config.yaml
hidden_size: 128
intermediate_size: 320
vocab_size: 2635
norm_place: "pre"
qk_norm: false
bias: "none"
tie_word_embeddings: false
init: "normal"
init_std_up: 0.0616
beta1: 0.9
train_tokens: 94890000
max_steps: 5792
Each number is 128 + 24 x the weight over its row's rms, rounded and kept within 0 to 255. Layers, rows and columns count from 0. Numbers have three digits each. The size before them is the row's rms in percent of the matrix's.

# layer 3 MLP down (transposed), 320x128, rms 0.074, rows 205-276, columns 64-127
097:124161139166149111129170086139122141158168072117100120124151113074086132130123165163098117168149127106122126134143149144164100171117109175138166126141134094089167155174111143109092113153106156
091:157145121147069176121121151114151167139110093110118104144192114163142105144128139116117149099115160090141087131125122075138135135146107152117137118155149149138121153139101111091166155132128123
104:089108134179110115153147131110137126128146063127133073133110121145101120162126110138134130129134166125113131159128132143129110108113127102139177157174082171092099110101166116170101115114115124
100:186083109097133131123132126171084143129157134146134082153143138074123143111095106125129089105121119098172097163096178115165100147121114104129124123109139130133136136111076103168148143132119179
099:129106122124151126127059147135134150121042137160119116106143116203114131111151163129121137136099151136117118120135146150074124127104107140130133135064142097121152157136095115141157141121135146
093:125108126169143154132125096091136109099133121054130159127127147059088160121134103110093102148142128140084154189137118156133122119130131095113134105073170133105110155117094129149116144145122117
097:139134132111095117149128134123121112154162115125123133143111166117170174135107141118116108126127143138161111118129115146143132099163161122083085063039148108144127164103098119114154098127121114
100:143103105148106131125146106162130112121144099136147174120145109138110124099137145165132142157107129161132123124101189157147138132139124145099176154125159160051139112096152120124121127167149083
106:101113118109131131122095169120137195106161101158117138148143119135132110168108107108123139158169135119138140154120122138144116076153168141122108138181139131126166193107129099145091091160150086
094:149136111135133126171115110130124079139136037134084144120116146087117108134123112136129152072151149128130134092100114131098095167138130140094123157165120159108121094133145131166120117138149122
101:131113073102113114164102152123152143162204131117119102122118116107154116086129125128101126122123093114125190129112167116121155146187105124137081095144107128128089197117096135119113111135130116
106:089087117092119150114169159109172175137170156118139109100154110142109144129102172148120150129123115139116146107155133121133165065162134139167091107150117111110126157116119090108111129139140135
094:136132114089095093113122132151140195118213081148127145120134102137084139144093134157123132127130122092125114109129159124146142167108074126127120099174117119125174102124128127144128135111139148
097:113140160135111116104125101110148121134105082119125091155107082077153145121157098115141100140159133082173106140131166144141127148096159129115069127066148101123110089146071129163098151111114149
100:083152151110138169079075135106115134147104095121144143136124150136108133109130137146135140103158138160145154117145123131149141117064181141087131093104086126078178131138112099165163184077136106
104:139092122092167133123130115126098073164184113096123110139132127121103147186119101125119120134124132114176121091142102116136107120135113138140095138191155100098159104134099095094093121180167111
104:111091120118150157137135104127145153147124113101106110105148140069156133120097124146150113141157126097147166121141119117146129127188113131104119144141149100125068133111132076126109091089124128
098:106109138137131111122127118134139111050170113112139135166166115105104169138096097138120101145155123154127159140138105102145082137130129131121086142138164147109135113152143099141124093182170136
104:149089147140147141111092133137153129126137129133121071106101132113101115142116113142132117139133128143113084079139165121138121237132110110120107137148138143131162168140127129126115119154138143
096:131127140154104116105097112104128114126045139124151157087115153136122152130142161118142148124103107129134095119152119111164166197127122105153110140122055172083102069119161153106152123137154144
102:130128103127128122128117098110148100142179123123127117142110137156107145169126109101137172134143114108155151125092101091065128087171134152101149148173150134156144118122113115127096128133105168
098:155146142153111135152123078166143159127091126112175146146115117170133130160107124108155178116108131134152138113105094108104143097149150205143093104096114135152113158102145150152143096132128135
096:096123163130143119167124129120106092135163174122145170129135131139114146143135118126144130137141111108126195144173149176122167107140103147126130112109142097103124132155177152088107085130119119
096:118150156143148113159128152141152114169124124150128160163097127104087133129109087106105123144115129132162152147072155105119132162129123159134091149141118121115102143143123131138135145122132155
098:096171128150137131130120101126133143113085143122147120147141144108159114094150119139085103082131122158156105150101148132148089086098117166131144139107107171153100140152096122160171148137093079
106:144172088149091112130170147134157155127145160169142173135150160177167130107124134163138103136123135154117119078137160071153094133161109165125123116097087126129110109159136133109139091131125142
101:152139112112145133100146136146127113171134091147104120111151126124111074129147138114143069144149140152129079123101076113148107173114120156123140158158116121125152137103144106094149120176134123
098:109099138143167136120103107156106091111127174098130121127089116079146101094114116131179111113181141122120120136132099137125135112165131119167136113090136156125109103122140141108115114049172104
100:137148146144091136125133113119101130138116135128105105126144164151107054192056123129101109124106180121141144134125115148188143167117120141099135125184117134161119110127131077135139150177150106
099:165121067143140129109121136130113165123074135117127161119115145125181196107115073118141109123114139113104127145119100129130132103146118133185147115080116151093180100102144105136111146141151130
102:138111111071124132113078127166128134136163127118113136131105108190117139136106085113101203102102143109128104111136158092103114157166158109139112142157196133142147111097130127127129186145113153
098:121128099101121148126164100138109128118139171120115108134152091080118101132150116182125138142141118124150159092113116118144146112140077159136137138119151077102109105118148152125039114110134110
104:106159157129113150151136144170121113101118199117146114131122175160152149156142101156136151109125130118169179050137114095139141184114133139106113116109118111120104092119071158129130129119138166
102:109130147092144130149104153143147156120114167125115112120094129144110101131141149173134157095139108107152165145127106091136124122116104142124161165040102177116077104106143139129153168133154118
101:143103113117117136109112132108127146122060138189132183081116147113151126111147136165136132133155064126106113121117144162152134128152103098113136122083109117130124128124119162127117146065164092
104:136152125113145134173103127130132145120140094170124125122140138124126116141150135111113135160146081114156146153101148103123143194157108127120117140122146130106100171115078118112133146170135160
095:108109121109177164139117146147127146150132117152095160112057082082122136085102126169139111102106118120096140143087142174125108132135124122172098150115137089124109181124127100092131107137158101
101:122117144096130124164130105102141144104122138147109108111117157121177154172118118131127159138134093139100133102105133123131142194152140133113102138121149170155115134136121126139163072141185096
103:128090091142116133079094186132133087124153088148091163160121121157165109108103117119117091112099137101136124141126121140118160067135178093156098135110120114134146050155182130128130135135101114
095:135174115125084096145114140121108118128122109130136085121120162103100141143137106159155081112123171113204139130133150095153122153143113147148124125161110035112151140147096162107170122180107157
095:164131103142135140120148138140123175157142172164121161135154116163104144115138109138123127114118107072126123158150112124090118116157103122158108149126081140100107117120099095106097138128145112
106:117130111156155129108121155093157137143133147122124125146143143138113113184133130099120142083123139104116136136127133119101116152127150094106086151075140090149123166130091113155148157204126148
098:135099138151110110130134115136104130117115169090157093131148087092133133118122130145165154075113113150099185143132151154122120148108117152137119140084112161141126111114098129101138104104104148
098:136140113132170128138124185136172131116083098148157155158135151150135140146132124139110079157127128118141126084131114117140094179100149131168099131149143116128090156182062147111109145144157142
103:119120075144107113115122127137102154150115126161137122120128119103125118151111080135149160081118095131169106166125132087126135120132085106102108124144091122114136137089149158135096122103148136
100:117124111125147169148150173129112123088107144103148128118114133140151125130099142082115119142125096135113101140136080125104106094109132145188128154096100119145145166127128123148061134157144147
102:091101081112129138090145086108125109115115101125131126132131131069096112097076095156153142084111150131115105128085148126111139152107172109121087105129132142123113117125115086142132101158130108
103:139134086129135133150139168122115165135208202119114152117114131104130086112079110136083116122097130149161146125144120135102145142130108138126079139185141123113101129130099086092134150135080126
101:106138128130131139146107104112119159126166128139130131150116137101148119137158091133160195109151134118125096125167125143137096206115122126149136156189133081143175120123108112111125093141128161
099:088112152101140119081117113112095074120121123128141114128129131141129111120212138136118165109145115135141135120094143130099133087106145128101153088095096122129180138104109127164124127142173102
105:121122100139096181138170110119160108108102218086145107120098117135125141123121106101135104109163120101100163133124167136129107064167133101140137091112107103154137134097137155103137119130136096
092:119111146137163145131130108126146113123116216153150114144132135124145102162134126118134171091126122161142128149122117114135126127126127136136102137094094161074108071130094098147140163094142140
107:154160125105083143152134120117116128135111128114103131131141100111150173119088131103119132125129121140102149135152132126105145149163101160119129164154146147158108138135045126110142112155109136
097:098157142131178126109127100131167150139136134135156126109152106145141121155113108115150144065078094132142120105115125157079151155174132134108109127193177105126128104128113101088127176118097118
099:151109126159047117129142194111147167142096100118140079117178090139128127138143097116121125171122146135123086087142162131125144126133122123130131100128155079141138165114133143148147128114085139
100:115098126125113112092147141125105133120140142117162123113082142082119103135153130128134123095126119114147141158133166136104117116109165109064112123117150143171096038155127118123124159081091120
097:151165077142134141135094143109113127153142107156158100149091173105147120100126137137135135094122173140108142093139163143143099116095142141103112150145121152098182166102131126072145099145101150
095:105116148177139129125170139161139120138118124135100113136168091147102138112118112133105075057125132138143135101134161130131157138084103105104139132182141104121151145112144129160144171146151139
099:155088136132138147151134137148152094147106154094152145084158145101097110151138115127123103124134121112128126138148131125133140111092129123113155142079133131124098118130125167098088162073157099
104:112130110113109118099084141128164117131154161131121119114130136097105124129115120137115156161125106131093118111100123135121121015116123098166106156155144092161133164123157099122115172109132116
102:114121101124141116146115155088088130135129101118169114160131095117143167099127141131158132120177137146153131099095126127134140104131128132085153138136125121151100090118165176096104131082111135
100:129146120113164174124093149139163166121104091126124083109116147112098190123125129109092134095112148127099161119151131118161104159157176132133138138143148118124155119130101151176123078138108144
095:154138151133128093089105105140122169160103076166120117144131157135120133132130168131134102130098112130139139182130102164150116122108126161141117140116133110134170090109164172083127109119095163
102:175143106091094101122130122133113096121115136137123103103135133097145128104133127134185109127102178080161131183148117138170128128144147131125130141169165140098101178126115132137128161123121115
096:125159122096128153119097095143154126175164129140154153128104133132119116159091144090116098149124135134164094151137160139189151065179137143138092124161149107169121139124119140142122158146114140
102:153118149137142115132049155119122130096148124119145123169112161111090120125109128163140138128092161122130131139139140155124140137139179161113072105172103129116134148140104098151103165142088140
109:100092091121167128102106120134136124139149134111150124108131107155175131141159089118140124143145113131139110142112117158053126128121100138113084107123169127095087138140120184134179164103053129
099:123124138132117154089117106096116128120133110124171164146130115177161134139128115133100147140122149138133144121168133139129127104128146130118130127120126156138115111153079092098130106076158107
103:149146123127128163162117168140102139156127111136144133121161146110120138126073161138132157181143130109159130124180169089166142067138140165139142102187125106119133100117101148134162117122162110
106:103182101131153123120088113140099096109082151106100158141142110140150142140144154162154127129136120124144099109171120076077119168156129118107131147072068118129140113119122130135125117108129123
103:154118154145094121142102108111087143177101085127116161093098132146095193124121135131137092137075116113134079127114146105137116116157131125131128135130115152185120090104108177150130126127101113
098:106137116087152118130131151157159156134135149120130151133138173110106100146100137112082128141084129122127106166120148155150127072142114166154102144168162085144096171127087155149113097147146107
# layer 3 MLP gate, 320x128, rms 0.0912, rows 206-276, columns 64-127
092:149150139133114176152141122132152148153163114124121102183112068136113134132139140156084092119150160148130138154104145122140150138141147088143127154151121100111159165114140141111121089155103130
104:155078148148105121127155111125148134125135097140144066123138102125112143151091131087131095108088118126065113146129148118115142126132133167125122122118142115121092124140133145131161120141121124
104:111145087114155094158115152103098130109164118101154113117103147070140112132081155086122124132106109127120118141119111150068132142133136135131133099141156158125146128136121098152188157177110147
105:161124127162118133101147114143148148087109141152148118139130113123109132119110100124110134122132092100161073121106126115150120161122133178105114139118141123106117106131111108133108093181161110
095:132110161143138110125157118142122109145096114139140137139132159096105089120128108172127148144109147141139140133171084118105140129150131119139171121082170123114060136138092137126131131141130133
094:097150119171182146084092140161111133120111074153108150133085102121139153153161106106169105162134131143160103095124137089164125124140133080147138108136129114136064102162132105189117136136138131
101:146158102153117122111139118117154077154098130145149105151160081122093106103131115113156140099137133149124105142146127117100126108102133106149094114104133126111091155100093145123083133118070162
103:147102166151144146096107107110149132101122133168119122103143106147124098101128135139113124122106138133105138134135140101112105159116205105077139138161160086161161102132143099115114138160126099
099:119087109151122053133157140167139078113160127144163141113140126132123135123127136157113118078117149106134129097124124068148158104134133153151113091090120135158152134125116145162143146130072166
099:140127124122110151133104105125159136179142096145107137086149131143110173130119152122130128131113126124162158123111142140107191128156146069089127149155136140114152141152099134119132129117101146
106:141128171160119159137157066106160189155099099110115143174153111137108154097124117137160152155068104128122143105099146100104121133155126150101131117115111112158179125163143126136105094120130121
093:138116127118067107110219087145117128157158144149094120125119100096128096125076178153094159120114103124120157138078113122092134110135151128172096159130125157108147135153152127131098111163106150
093:133184096130129127155098132069159141155152133141161111086135155158114137127122096167107143077094114121127130092131096114106144138142131101142166150131091179104141113164165114122139134108134134
094:162110152168139132109147130124159171193125098085179156144122103099104102145120158124144147099112110151094160114126137094088074170110112144104137120128119133136112133111134126189141157140114102
099:158099144108111098133107131087122138114158097106100124154133103080123093169128151171139150130138127141114126115126091116076123134163105124094149124117138122144118104128179155159124119085103124
100:132115067102108116159140147124097100164125122126140178118156132112085095148162137124118111121112147148132136171134121142125118098111120131125124136116125134143128128108090148135142105099140109
098:101149124104191086093120145195129115144127114120087124139113134086153151170132096149168081154123093110110161127087120115137121155128137151122119155125092148126151107159109097115123126126137170
105:146126126161146095121131112169142143146158118117114129178115125141130129105132159141114149160097149144130095052074147098136128135140137093101156115131170111132108135137128104132133098111093147
098:156130088144148136121131137146155110122093136107159149096168150126116143100112120127126114113080142096117123138171122157087111139126109169118140102135174119121103157108133088110112109166087164
098:146111093135142181110175152131062102094159091141098165131156149120126122124108136150158114131099089127119147111118119127171108117111129126079078134143123122118159117147101119138121113142153146
098:143122112154175135111142136103151117152131094084121092143138106154123115136103149125099134120165099100142206138152102102118144168197117147156080166123146100153143141105123135136124088136150104
105:081157104135130079112122126110116103141166139148130112103099090106137109149129099114148133118117095151152111108142119118134154170165117152142127146142164163149124137120128121123107120125139112
098:136109128214079129115141115107151109112158087119139124115126107112150122105119123118120104100094100090118160123117156136129124162142159100117115105181134173147131128157120126113126154161115126
102:151134114154092132123146169115152110100122078099134138132166121128104136095085117127125142145110109143106172082139168131101082155111132138109103116133112145140145148110114102159093105143156159
105:108125112163147137079150101082156133165092129107106123127127137093107160075135199116139132137118114134115101143124161125171075100134119147143104113101155108118138172106158108155111099174112157
101:131165115128103117165160108123124097100121129109130095163145123100145167047121123154124142110112128147109141112120101113115128131112107122147076118129131110094160127135102100148084123108140136
100:144142124143160116096123121107163122152158155125118138149102107054119117133121081100108160113115135108129087111112099130130133129138140132127138161095132161101110153131122126177111114115148125
104:150117134144108115145162133132156140139130096186087132111103108077124087120146136137126100139119116114120121151140133125160122191110134163102139131135107158142130123169111122127145122140118130
099:107125152148129104157130105136123136112154131216112129090113131082116077161124106180126149121163128138196131134145139119085107161117146127150138118122152132087083137134115116128182117142112135
110:156111066161110105077101109129159143129174109138085131122143146105106146112113147145102128103121115115134134173123153156143148120120111116104120110120113129115161114160079165096115111155106152
092:126085114117118112136146086146131106110098139108169152144124116134128145160123109179187169088054113137152128106121134099115159112110125158138137161106128101112128133103094134116123124162133147
101:178164094146128107127183116125129093121141124119125126088111123162163128165138142122146083110114136137118131116099138142091114170116129147094115111116174146101103143136127114122142111130118131
101:131112112163177115130151105158124155145110155156116124161127085084112128084122139120180126107126141147106126133154142157081093153095129111097106145128093145133163118132102162124153088130107105
107:126145116103120115113125157136155110166167122096130130160138098082086095102134124154124113126105099117085118120081143086143127160126131130129106116099128116137134121127113153114129114119151171
098:115093165133112128088157114085154113167112131110131149127136146111096130143111116140087112123129127147085176162122150133151105164121112084102116093135100125133147130129151118097143119133125126
099:068119132130152110159155119120139099146160089105129177110163066106097112107143104138114131107118114125144140127132124099142155146151130139153146098100112169124106124168125131090140065119110151
105:159102126106121076120124145113161123107147117161071167118106152129122150092105149137098087143137136101179144149101103151131147149139167148132134132118134111144118131148158138155105144127106104
102:132131114152107151155126147092108132127112095139099148104113124148145107160161128122142162131143147133116093133169089125142103122128165125083140120136101118124168131145124114159118142126078162
091:134106107109104117129120113138109125144123140151075155186158150104162143155137177134156164117093118077098135123155133152138147151156113112145139156099126100167102134164130177185110133149118119
100:085162086137119098115129122110131154102115106129118102151127074130069159080136076132131124122093119110126126115145150132108133169120142136169075137131077128143182119120135127118169125143148136
101:135101161097122106150101138087131114117145123172105119118131105090125119106104155139096136114164127151141157151159102138135120151115100146121101146100090137151123101152140144131100103111138070
096:121184100177079082157127139144115138113147131117161133083147114124112105120137117159120144157116133103152117114118121122153139132146102156124156155144126126144150158144069096132111167129130144
104:151107158107146076111099131124125121132133142179081092126122150101114110111107183116139141107114151143135157122080114152101178139130114097136114101107103133178108161135122142118165159147121120
095:153090140131097119143083145164172134148114126098151124126106160117103107103134119130126141124097107125152175096127149123123139156168157144081133132178141120107148157119076171153120131088103133
101:175147110137113081084158152119141137123155111174129124139120114136092128135125119088144127135084133154164110134135198137115113140145109134107118106091129146141132083092123100159134114165109099
095:112129061139116125149139166118116133138139112115139149114138086108163127146137099146143150099153134093147103105133154094183117154142138153106103097145167072099092151120120115106134144100093164
100:147103098143136082125133155127131097129124145139155099140144151141142092078144160138149157117150127153196162118114147104126139107116124137142095090142118132132110184070101141140142101126115116
112:121143099191104133106123111115125123099150116105134144097116119147107103122101119126090142117111101135171082125110149165078121119159120141121084174142135163159168152143160176140164153120121106
098:113117140124147108116157128121132121106129142114100114141130160110093118119147155118077173111129092098099159109122163129112092123131146126120155095146081119138117110143084124128124134159132198
098:143131150133151126129110132137143136167126127144134160152097122124137106142120099106182148116137148111156167175107130096140143178144139155125170112114174147152131123154104161158137130106114123
098:114091135136116097119149116120132157124109150135095101124148097105097103109097107119143159125090119161124097112111170112181138153163126140119130098161120123107135119146118095102134111142116151
108:104091079204131134116188145153109145129136067120114199117124123138122101130102156166162119132105116138110144126111145128134148145091152152135074123136155146145156112124157111145159112096090160
095:123104095125088112136117124123140119127169135099111113127107121130131078115134114154116151127114112117150137108090134083154139124164149114133128141152125129167169109136154135146165087136098124
098:142058140164101163102116070090117175131128113140145133145078106094090154113100109109140090075154123138124133124118131129129122145146131111165142149193112159129142127166118164139132149151133132
096:133150099113154148172132109099166123137182101162119139137092133089108148135143132139155100152108160098102137110113133183143090150140123098130165112133108081106146160154120151143144105112109145
097:120169080153120136125100110136115080172141100153148135152105153130124142152138148074129133129153108093101161140140172115112128158147114098062160091112107115166139140098113109165109109110101127
106:131174129135078110148100159142114125154119117147123116142123134070132141094141131153098152119070149103089122118167172161135164125168109143122127135139156131109121199093145117117147103117151114
096:111141139141126109106136103136136070118121138133128124174150142064130135106132124124115151161114141116101140075112121115138119107131118141125140119140102140155159170133120121155170150122119165
094:109121072106159145152082135101133145189150099132129145150112117134130140121150135104085162079099091080121067139132130142131098107130121105144111133139130152181182126152147114169148121159097143
105:129127118151142119165154105091132093128150127137140133092181150109138074066093157125115096111102143116131149163112113137120136132124100109140080119141177147125081153194118123103131120107113106
108:124104124140143110142105129171126106098137109107078162143156143160129127111140152133118116115138107142132114143144144113108143161116102162102096129135131129163102151137129160180114128119139132
092:156138134152107127104122126088168120124108146096154122142148145141173166115101161137121154133188097111112123112191131091122117131164101148168134117127136125130119146105103116132114173129102147
102:160109086136120110109110136082126127135134128110117106130176133129160087070102131123170077105136154149140168138145096113113141142174125094104093094115114118154108133140102108149162132097113123
095:117136201168129083109116121123137128145170083099138159146114123139122144123145136110114122137123094096105100139153089121144117139184159150130146133105139121107119124135139130164132079126117121
107:117143122098117114138148178120134068170118138106186134117152103125089108088125142088103135113099130101134152126145159117151107137175138155155102112135130142131085146119115128122133133149169159
097:142135079105112131134115096113120123146111090120150144149148131124168103115152154146099117176097119125095135136143141108139125122122133114135147129099155102153103143127106160118087106131148142
092:131123116115161124125136105141086121086147153153124117092134124142129103147145168139123089139115148138115149139145108085162113145121080126129135135129160147171140113135113129153153129118081149
095:102158168163146112107107121129090137138137108175127087127150108121120130110124107150079081113160104101080105153156124131088152131104127071123138162165117174102157132111144132171142141163134123
105:158086156079065114111154140156166133103147123128144131131128088108145104146119137097083122114084123107110152121144168133132110167088142133133135125101163126117116135128127158169149124115125159
108:139123143116096118109127138142128164162119147124124120150112113133094169110077137142099128141084162151108148177104188140096062168114152112110125150173145096141206088154135119142157098099151127
094:154126108153178128131123096147102171156127101122136167135124083073105130093137152098097137119154141091134149124170097149124094148163138101111152147112122092069128139138132098120132127133132083
# layer 3 MLP up, 320x128, rms 0.0851, rows 206-276, columns 64-127
093:148139125090156155134138147094143136129129120097103133157133120150126126087117121124122132103130136129161156129085104135132121131149130120110116105113128157102098140102124140120147113124097131
104:119106130176105172098098170201157137123139155098118134163164114138139120113150082121111070155127145105166146106139169120136152113114097141128139129132118116159137132138140102125127109124124129
104:132140124150124126114119101149131089092131113143097152121164099154143138154130129183151119152128062109156085131170158111121103130131144137101154166149146083114136112119134152115098080150098108
101:189155118142071158151185123089133109095167119139079147110145110135120130113161108092158127139118131159094109105131118099111123122082172169134132164126152149115154131110094107123134166166128121
093:111107155107146136079145107092145184152136176157105140153108117149096117129141109120142123114116127115136118098108099179118098137118146104135148092122113155115143120118112106106148085152118125
101:128157134130130143143121068116175114116127147154150152121130114125128133139156169124128174149136175133146131136133151123158129139168133166174114072113150151154121128124143154151112186152104159
099:107112131134098111122147139128125174121129121084157130189128139150150116138136099134133147170190105141120151148081131149136163122156119090153161100140111137118110130119127131104109114122092112
105:079159137115127116155133113127130091098149142144154080156129133139170137126147148108123123129147112139110136116142087089130131138073184118145169086148143132099136125102110153127093142130159138
091:129135138104126171118075140096109152151129111120121132121122099124116099140134135101113094171094095128128151096142137093065136140135129128122186137151119138117109108127127139127121097124143132
104:099125107172133103102107152122113141126133135101162138120164123161107126109120121152126119093100111087136111096184130080151118171102099116133119162141140107105134100118184110121087142129134130
104:131143135168106137145136116133116135090109101137158110120098149133130110111116124208147143127121138099117115122135124146085066135122173090124147121114134149135141107136149141082106089156137143
093:118145125143140098117112142159134110099101127134178125187169106117101127085196116122164142122125120103127136103134176124162114147122080174129163145136128103122113098112124161127130090118106139
097:120124149122104107109086121125123145131089111110133154097115107122112168117201125117126116170144156135106145097173132125147089127129158089126133127125157126143125150094122131139145138104193095
101:162111147153106146138090143124129151169098147098128113124088100116124071143118130125130176093105102117158173126100121130134120162108140129128150140137129068135126127136145126116111136143139124
100:136148108142127127143074086119141128130106176158168151128129127132154128121141174138168119147110109104108105179111138154153122130080148140149132121125084175156124174171115156140153135136076159
103:143157136074128085131118087114134094086119123140129143133116154163122148111138132093139114107144127152146099136157147141141134166135138102124150104118077078134147132097131175166103150129100161
095:174092134107124147124105137119146120125101158153093160138107126115128159164139117121092131121148102121129108133070123145138110152098158170114133121113133142192142135172158163170087151138129137
107:098135096156112117106109109112105164123173141145093094113112115155100205146124158145109090116151141090127149107107130132128159109117113129136139165139063158100127127177114137113171122155144093
098:128087146112080134147108169179141138129117097140146096143071154076145145144129097129117128124114119138125123156111166128124152122155115152089107092157131105141122164147070120089142138156133113
111:128157123121123122131145128160156118098073166121142101118144122114115138142119113145136139076140112134168134095133135098138110122153075097103138101095111127164071149145131136134139125131156110
095:134119171115111096115149094134076114127111109136132109068134131104134097145148130172094139142126132171122149159143136143168090117150123106147116128131136126125157141121089100113098127162125104
099:133107099136125131129091097137078174116146156152092129112132107152160092148126150122130128102130132098182079164133109123145125144098126158123117141130146162139120130103122158148124167155157162
088:095135113096155137120131100106141121161131116122107162127192114134088145126119156142128090153078143115134143148140142130099154137108099153118135149092083135119140119101129129122165124126151135
098:129168160106133091113127130085143108159149093100149099119152118142112110112141159126146119141145127163099104143103105122081100124159173136111132115160137087088066144120118122155148107110126143
110:114107086110150122171122124157131111161136135110133151140131104160112116125097143126092089072140094112112116137112125143070135118118148123098128155121100129174136103124129157156120147131140173
099:099131138117133147151122120108156110109114093128174094107072153116152166185108120110139170125120130150109099149078146152164151151121130128093141114114131129145126129174112122138090109142155152
102:134131116177135136147119120156137092108123166142142178077127138120150079128130072114122151128123134097125120095081130114147117136142161116128195124133179118092131113085162128142104109158132114
098:166106108140154113081083112138103126143153157141120113141101100112050119130135139134119099114162091163122097127155081191148134094133127146090128107143147158148134155152122135160086157106139125
099:141120159104105162167144160140141127160120133134096114127112186131107155179149106158181146152136116106155137136140110128106112113076151142118130121117171130095136093138113127111123136113135126
103:133117099127127144143125112124138142102128127126147146147138161138109163120132085182105099112112102146164146133125181151078127150096139152108147148114121162123148105140128144152117100117154116
096:163098118119148113158139107124168105082144107142129120155136133157155118128128109119139150144098132144144138151092143135152113123135142103140142126135117106122165149087093140131123136154150156
103:121116133138168140155116093156143142136082141124146092110131159126144155101121158153122133129137098126158148122105137128066100141112102170096145165151114132149183129099116153134126134099099130
102:087108114151165125077191116125138155136140107128094121128137116116151115132153084093159145155159077121134156125110133111080109152146108135113110102129125129132121091120140132135130110105062148
105:071146145137159118114113079138107072122145122084163153148138108121171138153134095139139115114103121121131106151130064105113147106097070098155141125126143152094119109118142104146159116119164110
099:160126103151121135160136135143162118148136108083131143110175114147096101133130160121164128127154161116141137066143119085159147149117128129142139137116120166124123131112138101111105119144135099
099:120082106119152151105113184114099111095168123128108103145151128127115160175142125148149123121176100146102116112113115134138132124129127129070116128118086141100113132118125132113131123078117129
101:113156099126162143185124130097116153100135154118125136188128119094143103117129117155136115179155152161145189116143118127149135149107153146153144139071131117125097112145157109107097126109098131
100:141135113084083126122135116167130155129155115156146156127175098124107166154070102159155095110119135136113136160135124098123107118101084134086123110110102098141137105082142126159116125138113102
099:116104112139119166124149114116123095129139154119127133142086124151099096108123102112133136121156082078138123111101131136105115122143135126145148093135151164136165097088124107123130126094132119
093:101131138131129118116139071122130129144125120146106143151159139157127132148107113098140126108098138152124108136082106134131155151181107158096128132141123120181114103154152123112100141084149098
101:139093156110100115122168118173168134154116106148111102114136137147144102106093128126121141156079149145111094123134105114136094145127110121149115106143099137098120102131096117099107063119097131
097:133089102140129123103093143139126101129097151157159136104132165144171102164139137146102152121123109115131095175144096126160151107096121131137102149110164124129104134093088113131140158140135128
099:125105132134137151139090072154089068126144136136138137108128144146143141124147140114164161129138140142165120157161137128103148122104102116105152123127151164169123112095100133151111086123123155
093:134152105086144134144116097155108118087091158135157139121151127123162164148121099150122101092130124127154090140128113108129116122135137140092152097137144149158148105126115137110114099162134121
101:143137138139118127153119150169174125112139141115154156119158131150139174104142077098140139149106125133157129118153187095172111124104106130136161107093144129119150127095160119126159077135135093
105:165125142110131118128089076101084110123113152100100096108155158151109139116095146141095142101132083134185115153121130146079109135152114098105121119133159141118155128130142175150153151119135114
103:154102109139094114149124124142108124168148137160130149163093136100136148154110086142101177105112107097136132142082136119128120104137094147127137117133182122132090130136133116130072132142119155
105:109140136132119152121130154165127136128118150152166162086137140096094101156116132144108127119170127087133123129101116125138117153080163086106132141109148119117108107123112122146117105076135127
095:095114149130129124070156144146105190095149116105134086126109123107144110117145134145143103106117096084108098116116122152099142120109122167100169130131124118121157171127135137094134131148147122
108:165131151133114111116122128184124114151139110086175151129158101137118165148135156123121103168089173141086202122144131124128109132086110155182130099139137174130103149135080096152127132135130131
096:130112148149158144135151109077133118138151121115120134115131131122115139150109115128052166134157095152111137111104163120160103123136122095134104102124120151075103139152104128091163131147125146
114:081094097162158128127123136132146165157119113095137133118169108156092114160133128110099065114117115117086134153104132103150144134118112103155124126128088132158138115135158093128136143147120122
096:113132108130154089127139124115138136096107167172117097172153087111110127137124146129145112119131124051118118127103136160132104111106154156101123145111107117120159137127129146154113149098097136
099:165128129103133078114138122089133106131113136153116103128152148143101121114134130131149111144123113108117110144111114139142182104134084096139146119100108149140154150129118083144140102096142116
097:167165135090139083164112126115108121122117139130105163138162155142112146077140148079139129139179146132105148127134138127154058119147131087143119127115132149122116102159081064141100133137135121
096:102098112143124118126154153130146171126086133125134143139125134135168143106123099155112146126098119078122125119145137100095138127127136121119160169102184186156141085136135143123143164122145077
098:098137091120156145119136104137141119152149160104134099106110147142120143146111150139163139202156120146110133105126117103190144157144138093108164104123106103161109101163095134150154125152110172
100:086130140125132128117158121092101072142097110135152136193122161128118168117120145148135168171137122139104147105097102113137177078136120065148131117110114127151190137131148146150136135113140124
101:091139114089087073119139125121170136130138125155123075138130149140101152124113101164142140128151115148091109101118106094112109109159132139143144121133083106138152156126119107096101149100121108
102:119114139088153097150130110158139161116153109100121115170103119122144146128114118120136140158161119128144156163088129127063105120152101122108179167121133097145128109106143143191094145107092148
099:075127133140118135132142175157124118081125149118116102153096145087161127131086120187091135152134115060104084102137095105134151092161128097132166139143154127117168143117086117137076125165070125
100:111114157182135147114131103155126106153119104126128147123169127150143132137122126145148130112133100127144158133109088107116119130104071138153145164121137117131139125088121136183098137101162167
101:102160080141125125161138103110093148142134098104141144191100183145139141147125144157099150126130119104112095096124137130136081153159145129152138117147122121118184108094154135138085121143121127
098:112143144107144144174119121109158125139106112115109155129126177139115150127137150119143127104134177139167177130111097144120137148121159130180155109151112134137107159124092122162134134146138089
103:134117113114080102120142145135139156150120132161138115136129170125112141115120138160114107113148095124110141110126154156144130120174134120121107114146138089170096127110091083127137147142171109
104:171094117107132112130097102149123133129129122147102133118104131135114130175117154119108116116136100106123134138143110101152160150121142136116126143117120175136116150094145092110104139132164109
096:110154123145159122137105100157146085119154113120132111148127123127095110184145145127096126166136130073112100092156133075117152094170137106098149149126145115123149088110107139132131165097085116
102:120138129165124094169130111121162115112156130089112123132126130169110157162127118126127122139130147128144151133153122078097135128096136137115132154123129180117143122156136132110127093121087099
101:155109083140147101139133129144118114120136148105083111088193113149117170105130116117143118123138118133110115152175129113100129093128118082141113156156136108122168136105140125109175117128154166
104:160159141123165112105141156095091125125136133103147136127125148153123082118111125128098140148167129137185144178145147127169099139133144145116120114130127135128096186146099134093132127082138113
100:139141196108143111138097113089107105141116136107051122096126160141181130127106138147135130146165144138158152187141121147130100177119110174104151158127105173144110114136130105145143125102137130